Weights of a small transformer language model: capped logits.
Each number is 50 + 10 x the weight over its row's rms, rounded and kept within 0 to 99. Layers, rows and columns count from 0. The size before them is the row's rms in percent of the matrix's.

# q: layer 3 attention query, 512x512, rms 0.21, rows 40-60,168-188,296-316,424-444, columns 320-383
# k: layer 3 attention key, 128x512, rms 0.199, rows 40-60, columns 320-383
q40 094:52 64 48 40 60 26 36 47 37 47 40 37 44 68 46 37 47 42 65 37 75 41 54 39 64 57 36 63 51 65 44 57 60 58 52 50 39 54 44 39 69 54 68 51 46 46 45 39 49 63 44 40 57 55 40 47 40 53 39 43 44 71 42 41
q168 102:63 46 66 52 53 47 55 54 62 55 37 51 60 48 66 45 66 46 52 50 68 50 31 37 59 53 50 59 49 44 39 43 57 55 56 59 48 67 44 61 63 55 45 35 56 54 61 31 54 47 55 70 57 61 57 42 36 44 55 57 63 57 57 51
q296 104:70 51 53 50 70 40 66 50 57 58 37 76 51 59 54 37 49 57 65 42 56 46 41 54 60 43 55 66 53 48 54 48 52 41 49 56 57 63 44 52 63 60 47 52 48 43 39 50 48 50 52 39 54 43 57 71 32 46 42 56 54 66 58 56
q424 090:69 70 56 44 74 54 23 40 63 56 25 53 48 44 69 26 68 51 51 50 49 44 43 34 50 51 52 53 49 53 47 54 65 52 42 59 25 54 46 49 66 58 58 45 63 53 67 31 52 63 62 40 64 43 43 43 48 40 59 50 40 63 55 42
k40 139:50 42 61 41 40 54 41 49 51 45 49 62 67 51 54 59 62 52 61 33 34 32 57 51 56 55 61 32 53 48 62 54 49 67 58 48 52 44 50 61 51 52 53 56 42 68 54 35 68 56 49 62 52 49 43 39 62 53 50 55 36 42 61 39
q41 092:54 36 63 52 59 58 37 56 35 63 14 31 60 38 60 67 57 58 55 65 43 40 33 54 38 55 40 52 58 52 49 58 49 62 62 68 43 65 57 48 63 43 49 60 53 61 48 39 51 57 46 27 57 56 55 37 47 45 52 31 53 45 17 46
q169 104:58 32 55 42 62 61 56 42 58 67 47 75 54 43 48 41 51 59 50 58 49 33 37 40 61 41 57 33 69 24 74 41 34 63 70 44 51 42 60 56 59 53 62 60 51 62 44 52 47 39 59 34 42 35 47 49 52 46 55 50 63 38 55 62
q297 106:68 51 48 50 73 69 41 29 68 44 46 55 70 31 54 43 47 63 62 35 40 51 62 48 48 47 41 65 60 40 49 60 50 55 58 54 23 45 48 58 52 46 70 57 52 64 53 35 25 35 47 37 52 43 44 50 45 49 52 33 50 28 52 44
q425 096:58 43 65 53 48 47 60 28 47 52 34 64 56 40 55 57 51 58 59 48 40 59 53 42 48 49 52 30 47 56 56 47 55 56 70 48 39 39 34 40 64 72 87 39 54 41 59 44 60 51 36 34 50 41 47 44 32 36 62 38 52 39 58 60
k41 105:56 49 42 35 61 54 44 30 32 48 48 52 42 42 45 58 39 33 59 51 44 53 61 46 40 64 49 56 53 49 51 39 60 48 56 53 33 35 43 43 34 46 76 46 48 37 60 51 62 42 60 41 56 51 59 53 50 54 44 68 39 49 52 57
q42 100:33 59 34 36 45 38 48 48 60 55 59 42 65 28 63 45 41 54 36 51 29 69 56 53 47 53 47 50 54 61 50 57 53 55 38 52 38 45 49 46 46 55 48 53 53 57 51 48 55 67 36 69 58 56 55 55 48 33 67 62 67 43 52 33
q170 110:43 60 51 43 52 51 45 63 62 49 45 53 42 46 54 56 52 55 43 54 41 60 54 55 54 48 48 68 35 53 63 42 25 45 37 58 38 34 44 56 52 51 53 53 30 57 47 54 46 48 57 55 39 36 59 59 67 50 61 55 42 61 55 41
q298 100:45 68 51 52 65 37 46 32 63 53 49 57 35 58 46 67 62 54 51 40 42 56 45 32 62 51 61 39 56 54 44 66 47 54 41 41 45 53 44 52 51 56 38 35 44 57 53 53 49 44 38 58 55 48 65 46 55 62 38 63 48 57 52 43
q426 099:47 23 58 49 45 30 48 46 56 58 36 48 59 60 28 53 54 42 39 32 56 51 62 39 48 45 52 47 55 64 45 57 34 39 39 40 41 42 46 55 49 45 49 66 53 57 53 45 62 42 41 62 65 35 47 69 36 44 43 73 52 49 62 51
k42 107:48 35 55 46 56 55 17 58 31 64 34 48 49 53 43 52 55 48 60 40 51 39 46 44 57 49 51 55 54 50 53 41 63 62 61 57 54 46 55 66 62 48 48 65 60 74 56 65 43 56 36 48 58 40 56 47 52 55 46 58 63 65 46 43
q43 099:64 49 55 54 46 71 62 57 41 61 51 46 64 50 59 48 48 48 40 42 49 51 72 44 63 39 40 42 62 46 36 66 54 23 62 30 42 54 55 77 61 36 56 57 51 59 44 58 65 54 28 54 38 47 50 42 48 57 49 46 48 64 54 58
q171 112:50 38 34 45 52 53 59 45 51 44 44 54 53 59 53 56 50 39 47 50 54 46 43 44 50 43 54 46 48 46 48 46 55 33 47 35 33 48 55 58 67 52 45 51 39 61 63 49 42 65 30 51 63 61 50 42 29 57 44 55 16 46 46 24
q299 107:66 57 48 50 46 54 53 60 48 46 24 44 61 59 74 65 47 55 51 50 31 44 45 48 30 50 22 65 51 48 40 56 40 43 62 41 64 51 42 42 46 44 34 37 36 65 47 60 45 55 41 55 58 33 43 65 36 42 42 53 59 60 36 51
q427 096:44 52 53 57 45 27 54 65 50 46 59 59 50 58 41 75 31 31 52 54 52 51 44 53 65 59 43 39 55 66 37 42 48 46 39 43 40 65 48 54 48 30 58 63 57 60 38 57 49 57 48 59 49 54 52 51 88 61 34 29 41 48 41 41
k43 105:45 51 50 54 72 30 45 66 43 54 48 44 77 51 60 54 49 65 61 64 48 51 57 49 59 57 70 33 42 80 49 38 58 63 48 42 59 52 32 40 56 38 44 60 72 40 48 38 59 65 67 62 47 57 34 56 47 55 52 54 45 30 58 65
q44 092:52 51 78 46 57 50 57 45 56 38 71 62 59 61 48 50 60 54 59 57 56 64 31 56 39 69 48 28 52 52 48 36 60 49 49 50 51 70 58 38 38 43 42 56 39 56 41 26 39 47 46 49 36 53 71 62 60 46 68 45 36 65 56 42
q172 110:59 29 55 49 48 59 35 47 48 45 55 48 36 67 48 38 59 47 45 49 47 43 50 56 39 66 38 42 33 39 44 44 46 45 44 45 47 43 76 52 41 57 38 46 51 46 55 66 37 52 51 44 62 52 51 44 61 38 58 34 49 53 67 48
q300 100:45 36 54 45 46 48 58 64 72 35 49 52 55 58 43 57 50 60 46 44 59 42 33 58 37 52 40 55 49 43 49 42 48 53 61 37 77 55 63 43 37 22 43 45 50 51 29 40 46 40 47 48 60 49 58 62 34 51 62 43 58 59 49 56
q428 088:48 49 48 50 39 48 54 46 49 47 66 62 48 33 55 49 49 48 36 61 70 65 46 50 35 61 23 44 48 59 37 49 55 49 50 49 58 68 47 34 41 44 59 42 51 50 64 63 33 61 36 63 41 54 24 55 46 52 38 38 46 37 40 35
k44 113:68 56 47 44 39 43 42 31 24 40 38 38 33 58 62 44 68 55 61 41 62 40 61 64 55 38 57 46 36 59 38 52 59 58 45 52 46 53 52 46 61 56 50 59 60 55 55 51 73 53 46 49 32 52 42 42 53 42 50 49 36 52 62 52
q45 094:56 50 56 46 40 36 35 38 50 61 65 57 45 42 49 60 64 32 58 51 46 49 60 45 44 50 43 53 47 53 52 53 49 58 29 28 46 33 57 55 45 48 55 53 57 51 54 70 46 50 42 56 65 45 59 70 64 48 53 53 49 44 47 40
q173 115:45 40 41 57 59 57 54 57 36 50 49 42 48 67 58 42 65 25 53 56 53 46 55 34 55 43 64 49 50 55 67 42 59 44 40 52 59 45 46 48 58 41 39 54 34 54 65 41 44 61 62 55 45 58 54 68 56 47 59 44 40 51 54 58
q301 106:69 41 56 48 53 55 58 54 55 54 61 58 55 48 47 59 56 34 47 48 59 49 50 43 41 39 62 41 50 34 52 53 48 60 44 51 43 46 56 46 39 43 48 30 50 62 56 50 51 51 56 62 37 35 66 77 53 53 27 38 54 53 50 41
q429 101:68 68 57 49 49 48 53 54 57 46 54 38 46 36 65 55 60 34 66 53 54 32 39 48 55 65 65 52 49 70 66 54 41 46 54 67 60 55 48 53 48 52 34 51 43 46 62 35 53 43 38 38 67 60 47 45 55 50 50 70 63 57 39 38
k45 115:61 41 28 45 57 52 59 60 61 49 47 52 53 37 47 26 47 46 62 49 36 77 57 47 47 41 44 51 53 54 44 50 41 32 46 55 50 44 62 51 57 44 52 33 50 43 58 53 36 48 50 67 36 52 56 34 41 46 31 57 43 56 51 51
q46 094:53 48 43 60 88 64 79 49 60 43 69 69 44 67 23 50 43 49 46 61 50 51 39 59 38 61 42 54 45 61 51 54 53 48 45 36 51 52 41 67 50 48 42 46 60 48 52 42 72 55 47 41 45 54 62 64 50 37 56 43 52 49 70 49
q174 103:57 61 43 48 75 51 70 45 55 53 67 68 66 55 39 54 47 44 48 71 62 50 52 62 50 50 63 43 30 34 35 62 42 52 55 44 57 46 43 46 48 59 36 36 52 69 37 32 53 54 40 50 53 56 58 56 60 43 58 45 54 51 64 56
q302 102:53 64 46 50 53 64 52 37 57 32 42 62 45 46 44 59 61 37 48 68 71 60 49 65 45 41 63 71 53 45 35 59 60 54 37 53 37 58 51 51 47 55 46 34 60 49 37 53 63 67 57 45 62 42 49 39 62 43 51 59 68 46 34 38
q430 093:48 48 39 47 45 60 53 52 34 58 43 46 47 58 36 45 33 63 60 54 61 59 54 68 46 51 74 74 39 48 32 53 48 54 50 49 27 52 34 43 60 56 37 39 64 48 49 45 55 56 57 52 60 47 43 41 66 54 67 53 54 56 54 33
k46 104:61 53 42 50 42 65 55 61 32 52 57 42 57 41 59 42 45 73 45 42 35 61 56 40 56 57 54 49 68 41 53 42 42 38 38 41 51 60 45 37 64 51 62 57 54 53 65 69 58 51 43 39 54 57 41 38 48 82 74 43 51 39 44 63
q47 099:52 58 41 44 41 25 40 60 20 45 42 40 46 55 64 53 60 49 54 49 46 67 35 66 46 55 58 45 50 45 50 52 45 41 59 33 43 32 61 66 58 49 45 58 47 41 46 63 49 53 49 54 56 43 58 41 47 42 41 49 35 43 57 25
q175 103:60 51 43 55 36 43 57 64 42 55 42 49 52 38 58 47 56 44 35 50 40 62 55 51 50 55 46 55 61 61 35 60 48 45 67 39 48 48 70 39 55 53 54 68 53 49 62 47 50 66 18 54 66 57 60 37 57 58 41 41 50 48 53 57
q303 106:56 50 64 35 57 44 55 35 57 37 44 68 43 56 63 42 47 56 52 62 33 47 50 47 68 47 42 43 51 67 48 53 47 44 40 42 58 43 39 38 49 56 45 47 58 44 56 53 59 46 29 38 52 56 48 55 39 55 56 43 43 51 55 52
q431 098:44 43 53 53 64 37 68 56 51 49 46 55 54 36 43 38 40 70 50 42 24 62 73 46 57 53 42 43 51 52 50 35 54 44 29 36 51 56 47 43 56 67 62 68 57 49 43 45 38 36 34 34 52 48 51 37 48 46 65 51 26 64 50 55
k47 108:61 51 33 50 48 40 60 51 58 57 47 46 47 52 46 55 40 52 43 41 30 41 62 58 47 60 53 45 48 43 39 36 44 44 54 44 49 44 48 52 65 41 50 45 17 38 37 60 35 43 48 50 53 52 47 52 47 59 54 37 43 50 59 48
q48 093:56 55 63 60 53 46 55 48 59 86 57 49 41 53 49 47 57 45 72 37 66 42 31 40 45 56 78 61 52 44 70 51 49 46 49 60 59 60 35 59 47 63 40 62 62 51 30 62 41 40 34 70 53 53 44 58 45 56 57 57 46 43 42 44
q176 113:64 53 62 50 54 68 56 54 54 59 66 32 55 59 53 48 53 44 55 45 68 58 44 54 45 35 34 53 64 60 56 65 42 54 57 48 64 66 63 49 61 67 54 43 46 58 59 45 56 50 41 44 51 41 56 66 53 43 65 58 69 39 69 45
q304 100:51 39 48 51 38 43 48 40 69 52 47 77 45 46 49 47 73 50 67 43 51 46 27 64 36 49 55 46 41 39 67 58 54 59 65 45 64 52 61 41 58 65 50 57 53 41 67 63 34 41 59 56 51 47 51 46 48 58 54 52 55 42 54 47
q432 090:65 61 62 49 37 37 32 72 52 37 66 44 46 55 32 41 61 45 51 49 70 42 38 55 37 57 20 58 58 48 47 45 42 54 59 52 68 44 55 48 48 56 41 48 46 47 65 56 46 29 71 56 45 50 49 41 35 40 40 55 41 41 48 40
k48 101:55 69 41 61 69 40 39 58 59 35 52 45 75 41 55 33 46 46 56 71 52 56 59 54 46 56 46 50 42 48 54 39 48 51 34 44 59 41 59 48 62 46 42 43 51 69 36 63 49 53 58 48 61 52 67 49 41 53 39 55 54 51 36 48
q49 101:51 51 47 41 44 56 51 50 51 78 49 53 37 71 33 46 71 35 54 53 62 66 55 54 48 29 56 68 54 59 62 46 45 70 55 51 41 59 59 51 54 45 49 44 48 51 52 47 46 51 53 54 53 56 74 58 45 54 61 41 31 53 37 56
q177 115:52 65 47 44 66 52 60 46 50 75 52 59 35 42 42 44 67 41 54 42 59 59 41 57 33 69 56 52 55 57 56 45 38 70 51 47 48 63 25 50 63 59 55 52 33 48 49 58 47 37 60 35 44 38 62 46 45 62 51 47 46 44 40 51
q305 097:56 49 63 52 49 57 46 42 48 57 51 54 31 47 51 52 46 47 50 31 50 59 68 54 25 55 65 60 51 64 48 47 65 50 56 47 53 39 56 70 54 52 67 61 48 49 27 57 57 44 47 53 56 49 48 51 55 38 59 54 48 58 57 39
q433 108:56 48 48 48 56 55 56 45 50 41 49 72 52 53 53 62 53 44 48 60 46 55 58 41 52 28 40 38 43 63 66 54 51 57 38 46 45 49 35 57 32 50 52 43 43 51 45 55 50 49 40 32 61 57 58 49 44 48 80 42 54 62 36 64
k49 099:48 52 19 48 59 38 55 64 50 59 53 60 68 51 59 77 53 58 35 50 61 54 40 35 47 32 33 55 61 54 31 49 49 43 45 56 46 26 51 46 51 56 38 60 66 59 62 51 67 43 33 40 63 57 56 71 48 66 55 48 58 56 45 50
q50 106:49 60 61 53 62 48 41 43 52 42 42 50 28 69 56 56 62 48 36 55 44 48 33 55 49 40 42 52 43 45 52 40 44 64 38 47 42 37 25 36 60 56 52 52 51 46 68 52 47 61 62 56 45 33 44 74 48 51 41 44 63 43 49 51
q178 113:54 51 48 49 52 43 49 45 37 60 46 65 41 60 39 64 46 53 48 62 54 36 43 57 50 60 59 49 35 43 50 70 53 51 47 59 49 44 43 54 55 51 67 55 42 34 36 41 57 34 64 48 50 36 42 45 43 38 67 42 42 48 52 30
q306 120:44 66 55 37 53 57 46 51 49 52 47 58 52 46 44 64 54 59 62 38 43 51 48 57 54 61 37 39 47 73 50 29 40 44 41 49 42 52 38 62 61 42 66 40 65 46 63 37 52 31 60 44 68 54 37 54 55 51 42 51 47 52 41 56
q434 118:49 35 51 38 43 42 36 44 35 47 46 53 51 52 62 72 39 50 54 65 50 60 61 54 47 47 60 50 37 56 59 44 42 53 53 65 47 45 42 38 41 49 66 47 46 31 43 63 59 49 42 35 66 55 33 41 53 57 47 46 53 39 29 68
k50 119:51 59 48 83 45 51 26 35 67 65 38 28 48 67 44 49 39 58 29 61 46 57 37 37 68 64 62 60 55 36 49 67 42 33 32 51 32 37 50 45 58 47 31 61 40 30 56 47 59 67 43 50 55 54 36 36 67 59 37 42 50 37 42 44
q51 089:49 65 45 48 45 47 47 39 44 30 54 44 27 36 46 53 45 51 59 56 64 51 59 39 50 51 41 50 47 64 42 49 58 49 66 57 57 41 41 50 61 69 40 49 44 36 72 32 56 34 60 46 43 48 51 58 47 53 33 49 46 49 55 59
q179 119:28 53 54 49 44 35 49 55 49 51 53 49 62 67 51 58 58 48 50 58 41 49 44 45 40 55 54 42 46 50 41 39 51 46 60 58 56 36 56 50 43 62 31 46 48 55 46 34 44 45 59 56 38 53 54 49 42 63 43 46 49 48 48 47
q307 106:36 56 58 30 39 55 39 48 52 56 57 61 68 49 35 51 64 46 55 69 55 63 70 54 58 54 36 42 52 51 48 56 48 47 60 48 56 46 55 39 60 52 45 62 55 56 45 29 51 64 54 52 47 46 60 54 41 50 62 48 43 64 37 40
q435 098:45 24 57 43 49 65 58 64 62 43 67 55 59 45 71 43 52 49 44 56 48 50 47 52 49 47 43 43 34 58 46 71 46 56 54 31 75 63 59 56 70 61 51 50 68 50 38 50 38 48 53 40 43 48 46 52 41 62 60 44 56 64 67 45
k51 107:66 49 52 61 57 66 48 43 53 57 58 44 79 47 57 46 43 33 57 57 40 54 57 49 50 42 58 60 53 66 58 66 71 56 54 47 57 53 48 51 46 48 70 31 39 55 46 52 51 48 59 51 60 56 36 40 40 58 61 53 42 70 69 27
q52 091:56 63 40 59 53 55 61 70 48 48 50 37 46 77 44 62 48 65 58 62 50 48 50 38 36 42 57 41 49 65 66 59 57 49 40 45 61 54 47 28 33 45 37 43 65 49 40 42 60 57 51 60 53 45 55 51 60 45 47 52 49 49 43 56
q180 098:60 44 53 41 35 52 65 57 45 44 60 48 48 67 71 38 46 54 47 48 40 48 34 58 42 40 54 43 66 40 50 47 42 40 50 66 52 46 32 58 50 56 52 50 33 40 26 50 55 50 37 35 67 60 52 42 49 43 64 47 21 65 58 66
q308 096:54 54 46 53 53 64 45 62 58 53 63 45 66 62 48 69 45 53 40 42 44 57 53 49 86 48 54 58 50 61 52 72 53 36 28 50 58 62 30 63 31 42 50 56 46 29 49 63 47 66 51 45 59 53 52 51 57 49 56 66 49 62 42 60
q436 105:44 62 34 54 43 64 56 49 61 29 43 52 69 53 66 53 40 54 47 55 25 51 50 39 49 43 54 57 63 44 58 68 60 46 47 46 44 49 51 40 44 69 57 53 54 48 52 67 36 42 37 43 56 63 60 57 50 59 66 56 36 63 49 58
k52 103:59 55 37 50 55 43 52 52 42 60 54 67 35 46 46 49 57 73 41 51 48 59 56 51 41 51 31 70 39 58 48 40 42 54 37 43 48 38 35 52 54 58 30 64 51 51 42 62 30 54 55 51 59 64 57 50 79 56 31 47 44 56 48 43
q53 096:35 42 54 56 61 67 62 48 37 64 62 44 48 26 39 53 45 53 40 56 35 60 66 55 49 62 39 39 44 60 48 51 39 37 56 59 65 52 64 46 35 40 51 53 48 51 40 46 44 47 40 37 53 55 58 41 65 48 37 57 56 56 46 44
q181 105:39 19 66 50 46 70 69 42 65 49 50 56 28 61 49 34 38 41 58 48 37 69 54 74 47 48 64 55 47 48 45 40 48 43 46 34 37 46 66 40 49 48 57 42 63 62 46 54 45 70 71 43 52 43 56 53 67 58 38 58 44 70 48 44
q309 106:61 68 38 46 35 57 54 35 59 72 46 60 50 53 52 62 46 51 40 32 62 43 36 64 37 42 48 34 64 59 36 62 44 38 57 57 63 49 49 46 72 35 58 69 47 43 62 49 33 26 40 38 58 59 47 37 26 44 32 52 54 54 31 54
q437 100:46 40 44 42 55 54 56 48 58 74 45 60 38 72 44 56 56 56 63 54 50 48 52 34 53 45 61 46 62 41 53 54 33 37 63 63 36 38 23 36 69 57 51 41 63 35 35 51 27 43 62 54 47 31 48 33 56 54 51 54 55 48 44 57
k53 111:55 62 43 48 42 49 49 33 55 62 46 49 57 56 64 57 52 69 49 70 55 51 57 30 39 83 59 48 58 54 46 52 53 28 52 40 34 45 53 41 55 60 44 61 57 56 38 61 30 39 55 54 60 56 66 63 45 53 39 53 45 48 38 57
q54 090:60 65 56 46 37 53 51 39 66 35 50 61 60 52 55 44 50 59 72 57 40 44 35 42 51 44 50 39 42 54 55 53 45 44 64 30 61 55 67 51 39 43 40 49 43 59 50 57 46 37 58 47 39 54 66 63 54 61 52 70 53 29 51 38
q182 115:55 51 44 54 60 65 51 58 67 55 45 59 63 58 44 35 47 43 58 58 53 60 58 43 36 44 38 47 63 42 61 47 62 43 58 63 54 37 49 49 47 54 54 50 32 49 62 46 39 39 37 48 42 57 58 67 37 55 41 61 42 48 52 58
q310 102:60 33 38 47 30 58 45 38 40 42 49 47 54 60 40 36 74 65 54 73 37 44 41 50 40 40 42 50 54 45 45 51 38 54 67 48 37 33 73 47 42 48 56 69 51 51 66 40 29 44 43 54 52 44 48 46 48 50 52 59 51 38 53 65
q438 104:49 52 57 54 53 40 52 47 68 32 51 42 67 47 51 50 53 39 59 58 39 48 36 48 55 45 61 32 62 48 59 59 56 41 60 54 33 29 51 44 42 51 62 63 40 40 54 54 42 50 56 53 52 53 39 62 35 53 56 49 48 38 50 55
k54 103:53 50 76 46 49 41 61 57 50 49 49 40 41 62 48 65 37 46 44 49 51 37 64 54 39 48 30 33 29 50 35 61 49 51 42 53 34 47 55 52 75 38 51 37 43 44 51 44 48 38 49 47 38 67 65 59 41 59 47 51 32 60 50 66
q55 096:40 34 72 43 50 62 47 45 51 57 63 62 67 42 41 36 48 56 44 49 36 65 50 68 44 61 61 68 40 53 57 42 36 43 44 46 57 50 52 53 50 66 53 74 62 40 41 44 47 31 52 51 52 68 43 55 44 54 68 53 55 42 62 49
q183 113:49 35 41 59 56 54 54 58 55 50 44 47 63 25 45 45 38 57 43 41 47 51 55 53 44 65 58 52 49 56 54 68 44 44 47 46 47 48 43 67 52 51 57 53 56 37 59 41 38 55 39 55 43 56 51 52 45 49 52 52 50 30 46 44
q311 104:50 53 55 58 71 34 48 55 55 52 30 49 51 49 60 66 53 60 59 68 68 42 48 53 61 52 59 47 57 58 62 37 50 49 42 54 37 42 43 58 54 67 58 39 55 39 54 50 40 60 41 56 65 45 46 50 29 48 46 76 55 45 36 46
q439 106:45 52 66 61 49 66 48 53 47 55 53 48 69 57 37 56 32 37 52 69 47 58 57 61 42 63 44 47 56 47 63 60 51 45 50 67 46 55 56 62 51 48 67 48 53 43 62 65 32 56 38 52 45 42 43 51 27 61 46 46 59 40 48 42
k55 106:57 66 44 44 43 48 57 52 51 36 58 38 61 62 51 47 58 51 64 55 64 42 52 44 42 41 51 44 66 56 58 64 44 57 57 53 38 48 56 57 50 40 52 64 42 58 73 49 64 53 30 47 47 64 49 52 56 48 44 65 46 57 52 36
q56 098:45 66 50 46 48 40 57 58 68 52 39 53 21 52 38 59 61 45 64 55 53 51 47 54 51 57 52 50 44 55 47 65 42 59 44 49 34 63 54 62 56 53 62 47 52 61 73 68 42 43 51 51 58 50 54 47 52 39 43 39 43 54 30 37
q184 108:36 49 51 50 50 50 46 40 68 33 45 49 51 54 39 75 65 34 58 44 61 49 39 49 55 43 67 60 70 59 41 29 48 71 56 55 41 66 42 42 75 47 58 49 49 50 37 60 53 68 30 40 50 45 44 59 47 45 50 56 55 46 51 57
q312 107:40 54 38 55 42 54 41 49 45 53 49 46 46 41 38 52 70 48 53 49 42 57 49 58 47 46 59 61 58 63 49 42 56 63 48 57 41 49 48 38 53 74 51 36 37 74 67 66 53 54 51 54 58 50 58 32 60 48 63 59 46 58 49 49
q440 095:31 57 51 50 49 58 38 57 26 40 41 39 40 49 44 58 78 56 60 34 64 35 53 57 53 61 65 38 53 45 46 58 59 51 46 71 41 46 66 53 59 48 54 38 47 58 37 57 44 45 53 54 63 46 39 48 41 40 59 51 63 65 43 69
k56 102:37 47 58 56 48 60 57 63 48 43 50 55 22 58 46 52 46 45 47 31 40 63 29 67 49 42 49 37 49 44 48 42 54 56 49 42 38 55 59 55 57 51 51 33 49 52 45 65 47 61 41 66 55 39 61 68 37 50 59 58 46 41 52 46
q57 099:46 55 55 40 40 63 49 59 30 46 35 41 34 53 49 46 54 31 47 59 49 39 57 50 35 47 60 30 53 42 49 49 55 48 61 49 53 41 53 51 46 49 45 51 31 50 44 51 48 47 51 48 50 28 47 47 49 40 37 59 47 53 55 34
q185 115:49 65 61 35 49 61 47 62 50 35 64 53 36 62 56 42 52 41 42 61 53 31 43 38 54 63 44 43 49 56 55 49 57 39 74 53 48 45 40 54 57 43 41 39 39 52 61 33 45 49 40 52 55 53 55 63 66 49 23 59 49 44 64 46
q313 106:52 55 46 52 62 47 40 37 45 42 43 46 51 58 48 42 53 56 56 52 62 41 46 52 49 36 37 51 65 54 57 70 57 47 57 42 44 62 61 65 53 38 56 38 50 36 34 49 56 44 50 44 56 45 45 66 56 42 37 44 58 43 43 48
q441 098:52 58 63 46 55 49 56 55 36 34 39 48 50 39 58 53 66 56 30 57 61 34 50 49 42 55 55 39 56 32 59 57 49 53 60 66 58 51 53 55 50 67 55 59 44 55 66 38 62 59 49 42 42 34 37 48 35 53 53 63 55 59 53 63
k57 119:57 30 52 48 50 41 47 57 41 53 41 59 58 52 66 37 43 45 49 38 57 49 48 56 39 39 48 50 59 54 45 47 50 69 49 43 29 71 60 65 49 58 38 40 75 60 62 27 66 65 41 43 63 37 55 44 38 52 61 65 34 66 56 56
q58 098:52 46 58 30 52 30 43 33 34 49 26 35 29 50 71 53 60 35 55 45 61 47 32 56 51 49 63 35 61 46 48 42 37 47 62 56 50 46 54 49 35 57 37 47 52 52 41 71 43 54 55 51 54 52 74 55 51 46 46 50 53 57 47 30
q186 113:57 54 47 67 58 43 45 34 52 60 26 49 53 69 70 49 47 64 48 73 45 58 44 19 56 58 62 47 62 52 54 66 42 52 45 60 57 47 41 52 53 63 47 49 55 47 60 86 57 58 51 49 53 53 58 68 44 46 42 59 55 55 63 50
q314 108:38 42 50 54 33 48 56 44 52 42 41 65 57 49 66 48 55 46 49 60 53 49 53 49 48 39 39 38 64 54 51 36 54 57 59 52 60 57 58 55 44 50 51 32 48 60 48 72 63 53 53 36 49 44 50 54 63 42 56 53 72 45 55 57
q442 093:32 43 51 32 58 63 51 35 60 62 52 47 56 56 53 52 33 35 50 57 57 50 59 57 48 44 53 36 63 54 52 52 53 39 60 54 49 18 54 56 50 81 51 48 60 56 53 48 42 47 49 33 38 44 54 53 40 36 61 66 65 41 58 49
k58 111:55 48 60 51 69 53 54 51 61 42 54 50 50 58 53 49 58 50 47 54 45 56 62 57 57 50 65 51 25 41 40 53 42 58 54 60 71 42 55 35 47 49 56 62 41 49 64 38 53 47 57 47 66 47 22 68 49 43 45 62 36 59 62 62
q59 094:46 30 42 65 52 33 49 41 39 44 58 58 34 55 37 50 55 58 48 44 44 42 42 48 49 53 63 44 53 44 44 53 65 40 56 43 64 60 59 61 48 43 45 52 54 49 44 48 58 33 64 59 48 35 51 64 62 63 47 58 43 50 48 43
q187 107:44 57 42 66 44 35 43 42 56 42 51 45 39 58 31 44 46 57 53 63 37 49 27 60 38 50 75 43 58 43 56 43 46 44 51 40 64 59 51 53 42 45 49 59 58 60 57 46 53 40 42 27 43 49 52 31 57 53 26 57 35 53 37 41
q315 110:55 45 36 66 52 35 65 51 62 59 56 70 39 43 56 40 53 50 55 56 47 48 50 66 44 61 33 50 37 58 63 55 42 55 39 36 46 48 77 59 53 51 25 42 69 46 66 59 49 39 51 42 43 59 43 53 56 48 55 57 36 45 42 11
q443 103:55 35 52 65 61 51 48 42 76 41 44 41 59 47 52 43 52 50 58 55 59 60 63 44 63 41 58 61 30 35 63 41 50 58 47 48 39 67 51 55 59 39 35 60 55 57 47 55 42 42 54 51 27 55 44 48 46 53 35 58 45 64 51 43
k59 111:45 62 54 32 54 57 57 47 66 50 36 50 58 41 52 49 58 64 61 66 51 40 45 43 60 56 50 55 57 49 57 38 53 49 55 60 53 44 60 42 56 64 57 49 44 38 54 53 41 53 67 56 58 53 62 47 42 40 52 51 44 49 80 50
q60 095:34 47 55 47 24 52 51 48 44 60 42 61 51 60 30 47 46 53 52 40 54 53 33 50 49 51 51 44 57 69 51 58 49 49 48 28 52 49 40 54 63 25 38 65 63 51 66 60 41 67 51 49 48 38 42 52 68 59 55 57 67 31 25 54
q188 112:40 69 66 44 47 61 53 34 44 55 31 56 49 45 39 38 44 66 60 52 40 58 43 39 46 80 48 50 68 57 48 45 39 46 48 47 47 53 43 57 61 41 56 50 38 46 56 48 57 49 55 45 60 58 52 36 63 58 49 50 37 31 51 47
q316 105:50 38 61 43 48 36 63 57 53 46 45 43 64 34 27 47 42 56 38 54 50 49 84 51 62 54 59 46 56 43 52 49 45 59 53 45 44 59 51 62 53 42 60 74 68 36 51 43 47 49 60 48 57 56 42 49 39 59 69 53 55 29 43 59
q444 095:47 48 44 48 34 59 50 46 49 44 49 31 64 53 37 56 50 73 51 41 37 38 48 53 57 42 44 56 73 52 30 48 44 49 39 48 47 45 59 43 65 47 68 32 60 48 50 27 74 48 47 49 56 43 34 48 40 48 49 35 43 58 47 69
k60 103:40 39 43 44 26 68 28 41 47 38 47 64 49 44 47 52 53 48 44 52 75 54 53 27 54 31 32 48 49 47 47 39 69 54 41 59 45 45 46 56 56 54 58 21 47 38 37 56 50 57 51 72 43 53 47 41 51 39 57 42 44 47 72 40